config = dict(
    norm='layernorm',
    positions='learned',
    attn_scale=0.177,
)
Each number is 128 + 32 x the weight over the matrix's rms, rounded and kept within 0 to 255. Layers, rows and columns count from 0. Numbers have three digits each.

# layer 8 attention query, 96x96, rms 0.38, rows 0-95, columns 64-95
141172157101120090134178119090164131148105112154152157115117132165094107107170150095131098130142
101153144094099161172143134144096126120150162103079171092130098176100111116113051049109161172141
100152119103110080088146174136088077179170180138181209119153139070080153150159143125117173216126
196118117078123164123133128166138114147144124140132124145145125092105134153132124111125150104172
161087106130144145113098090178131149103086124094113114126109164137085164147131117109100175106143
116094172079103132108157130155108068124123106072190111144172136130102127102110123101171166103128
159129126086131135079079139138121157099110118090091071133113119144133116061112079149158115089134
129128171058130156130144131150091091083148093116132080158113127161112127113132144110082102095099
156131161139138146140116127082147108141120054124093135181095151137167139122186114217118128107144
133164118130059138130134081107114183128128109085132136093130129089141141074142188140145125095090
180099169168139134111073101122151140121170112094099146148162119095120087138135089132102152137113
123135102099107089172114113139111130096147069068185170163180104137111129121141166092124156161100
119097149157136144104152099161144113132174119179171121152147104152109098130099123163070142115142
171134105100093121161164118126138136146135159159122106092162107110155116116132060105124138154146
094121154136107121168141105124084098171100141199135133128139207137176125125126117152092111151142
132155163129180142111083108099108135162086125114097139126188105111121127142120129086163107184167
126133081095114162085108164149162099103115151031152088151145140124110152156134151085128137079174
161076146149049120165087168111146128135151117176142116104157147126094081117130134142156166175114
125171095094189124151078172128141149124060147139101103110116104117124066102119130148150127158186
119117143049116131115109128129122137115112118106183108113062146135121125143173101100175156107150
098133077094106081119132162152082107073158115129140119115159152153109164153182077110089108136152
153128161195118094100140084152111160100143198141125089129096087113130133129124132138162115105110
109111152120162085085116158140141144166092074152093157066139121087160107108157114089105128165123
062126093154139107148098130111158173154160068149071161102114131119141100139187161149102108174093
167144131105151126113124112128136075106052135061109127136124128100105154123125161137098126137128
111158096112106073149169183133112154162199117109168166098175128106057103152110112133070125143138
159176117071064109175145157135107158127129114119218133230151184146123163138111161122091110124131
112133144084101142124160140121134105153116104127106131151157122118161086094061117124148112128154
113082118104144159094086136109141140076062164122134119105143111110088104137072130074132128097157
105064152086088127125124133080115090132104113113164137139143135142163143136116145124209133139118
183139111119126135091138084118103091098152107127144119120088137102075169143195123148134167165124
147163141112149107112102163152116134121126078115138155144141101078144138104168112118086174199137
172120123127107108131092114104154129125122196063160148107107100199101140090220135129121077166077
099123115122134085117212121149159061170123088138128194089043125077144114112175124165107155115172
122168181123167137132179131053118136118154113125048164121159144155160087184119135086126155185129
094130146120154071068096086123151185149099086137141133135095153106145066153105132103110162142079
092133113153136110161107181183117131179173076153071140142124187177144086191139096182120091075180
084121141160153145115087202111096132115111198162147082142120164034121178110159080128146122141116
098090141155117128144125124147144131102129145112137121086151144161162145130100126169179099108139
152161060134155124126075106139127145158151132176133078148099122127152149124122121162122083176133
097064097158097158175115147095074069139029137100170180145153109118106087115136170132202153179097
108138156151136140177083114134086063101131172154171094184144093118082089135079194130121123144161
091166096148102078188124144119086144145167152069120129086137102150151129067099140080142179152104
115154039146145143106123138163122099140115170083065137120204116119108141200085173103180152115119
129157109141169147112176092170151149105110078131159084104087011165130132058153108129103114147142
074100166104104152079129140095104088149130163091152095130089185133186135164119193144130162122120
130101108130099136168090153111112083130132140120116167097115087100174147143166140112080121174170
119149166123104116070090157143099160124133110162122160157154111063088069169118115151124104126159
227092077082148125140100158127142177157115139148103182163138132170166143124165182099163152138195
149127118122150124149072169114255154059189111158086138128102164165146077108112157149120178094087
098127121135179139165171113140111134110171182150177209127116034064086110093086156136113156129095
195146122109126127142158113174124171112105133129173089166136079092147093114147149051138090146104
123124173124208087126148115120152138085187156100086117157158103124097117073130000155092115214153
150138092135075072085117103091135110172140091097186108097176099161116099141127090149100171100087
136148182124134200077100095112117167198097089124183144101108099151147097103061072187112130144132
137119108115183159143154124125122077096192072162150081169165143143138111148158145075143131117168
162119111060095077120122109161141112137045177134156148113149147126103093176152146138114146096142
173147100150130126187099079154077126093078097094112094118094136078210132101156120151175085104157
206130134070141173061161137147134066113095113113132077201162145143145165067104157114096068143107
149075162152147122127075136150177163169103158094106154069153098100126077152086134123132150106074
158089126122163140122126116127071163151180151095109114139121173093164173115163145079106167050154
171176170135116103147136106114099147128142112159131152145130103096140126118077202136117135107114
142144122073153140179153151129124142095136148036162142131134166128110106110143134188154170158149
146179144156157140114120093147163119096120110120106162161178104130139168139173138110123152179077
096161118140137153124163093147075112109108139117151151171219068096134123083139126111110144112139
131076073139134088187138131163133129150122102108106125111108064145078206081159054126141121145128
124139163153068109119099146134130122167051112165149117139086130130138133099140184133144154166178
200109112131141163094175183101128128097099164102064128167160135131140116102112123133146095127053
140147114150166140136178056129126097105172110164106111133122113129117203102141084101152105143148
092177149096112110157176151145170100126088105154140145136157132146076147112120159154135107160128
169118101135122089096127125177121151108150114102109149124106101101107094087155191149133128125171
136149163107162129105102123113126162128127146125079148103147172155156171101171144105124106162098
127166182176178164128165179097146121138128109112148151109148161138163055183097103065169142150064
109138187149128170163122133113132119140146135170104069127174156109109101136055090114127090114151
130137106125173141127150142115218149084079129118193077166151206092130122136164239153089143133122
133144097110219184111161105090140074108121127127159125139115082165204128119174144100162125094093
158135114166084064152144157121156144122125118140160055121103136161121136071057154139129133028123
073135114063154119141171109094118117131149104122163120121105163087099103105130133146093135159126
130075133033105173132095148143141099165071119123173167151116175121192145149098175127110151068148
182112117137149122110118102132149164104127132114162137126170124126137087140117178110112110182149
107149072134070102043189159186172099149169153159134164119133119154109144161091091129124109147100
146116107124178109174078152119126208134095151153084167085075162123134077158145150068166226163168
162124081105153126129098135129156109115100116144094144126095120155113057187145154164127149078100
158135132069143131125152118061111153102143169123144122133131153112151173115097141064064116133145
099135094157172197106099130135130191148128106191086098119127107124156140143049061080127092123100
124119075113076134130145144149092115159152142155189121161125112120104091142171095151105084102138
101180112124084112165110137158106137105192104101095133141062121111076136096154123093114159123126
169082119139108086158100074151127145203146134154165138167177141119142064095094160082134093164158
124078122123111120083138095140109099129159107051167071131122131144114172130136147157166115122134
175128164108064061148124146144147096142154127128119108101157103142133161141130148141129102153175
105145111163119153157075122077144183184128102099153153163125142175126120148112183130172165158069
112150165148208124078137167153121088138139166154164135072154101065108119123069138139118166161116
128163103148117050124134062086066161117141090164155181072155203128093064157172167138100100157129
140056102182145143153160112154153116134121112059057082114138177160148163107153129104109106143129
173161126135156150121172151135145098157118135143148128168162088152108183101128144158137120158120
133120120116109141141168103117088133152130187142141132127113152053109102130125117052158168128136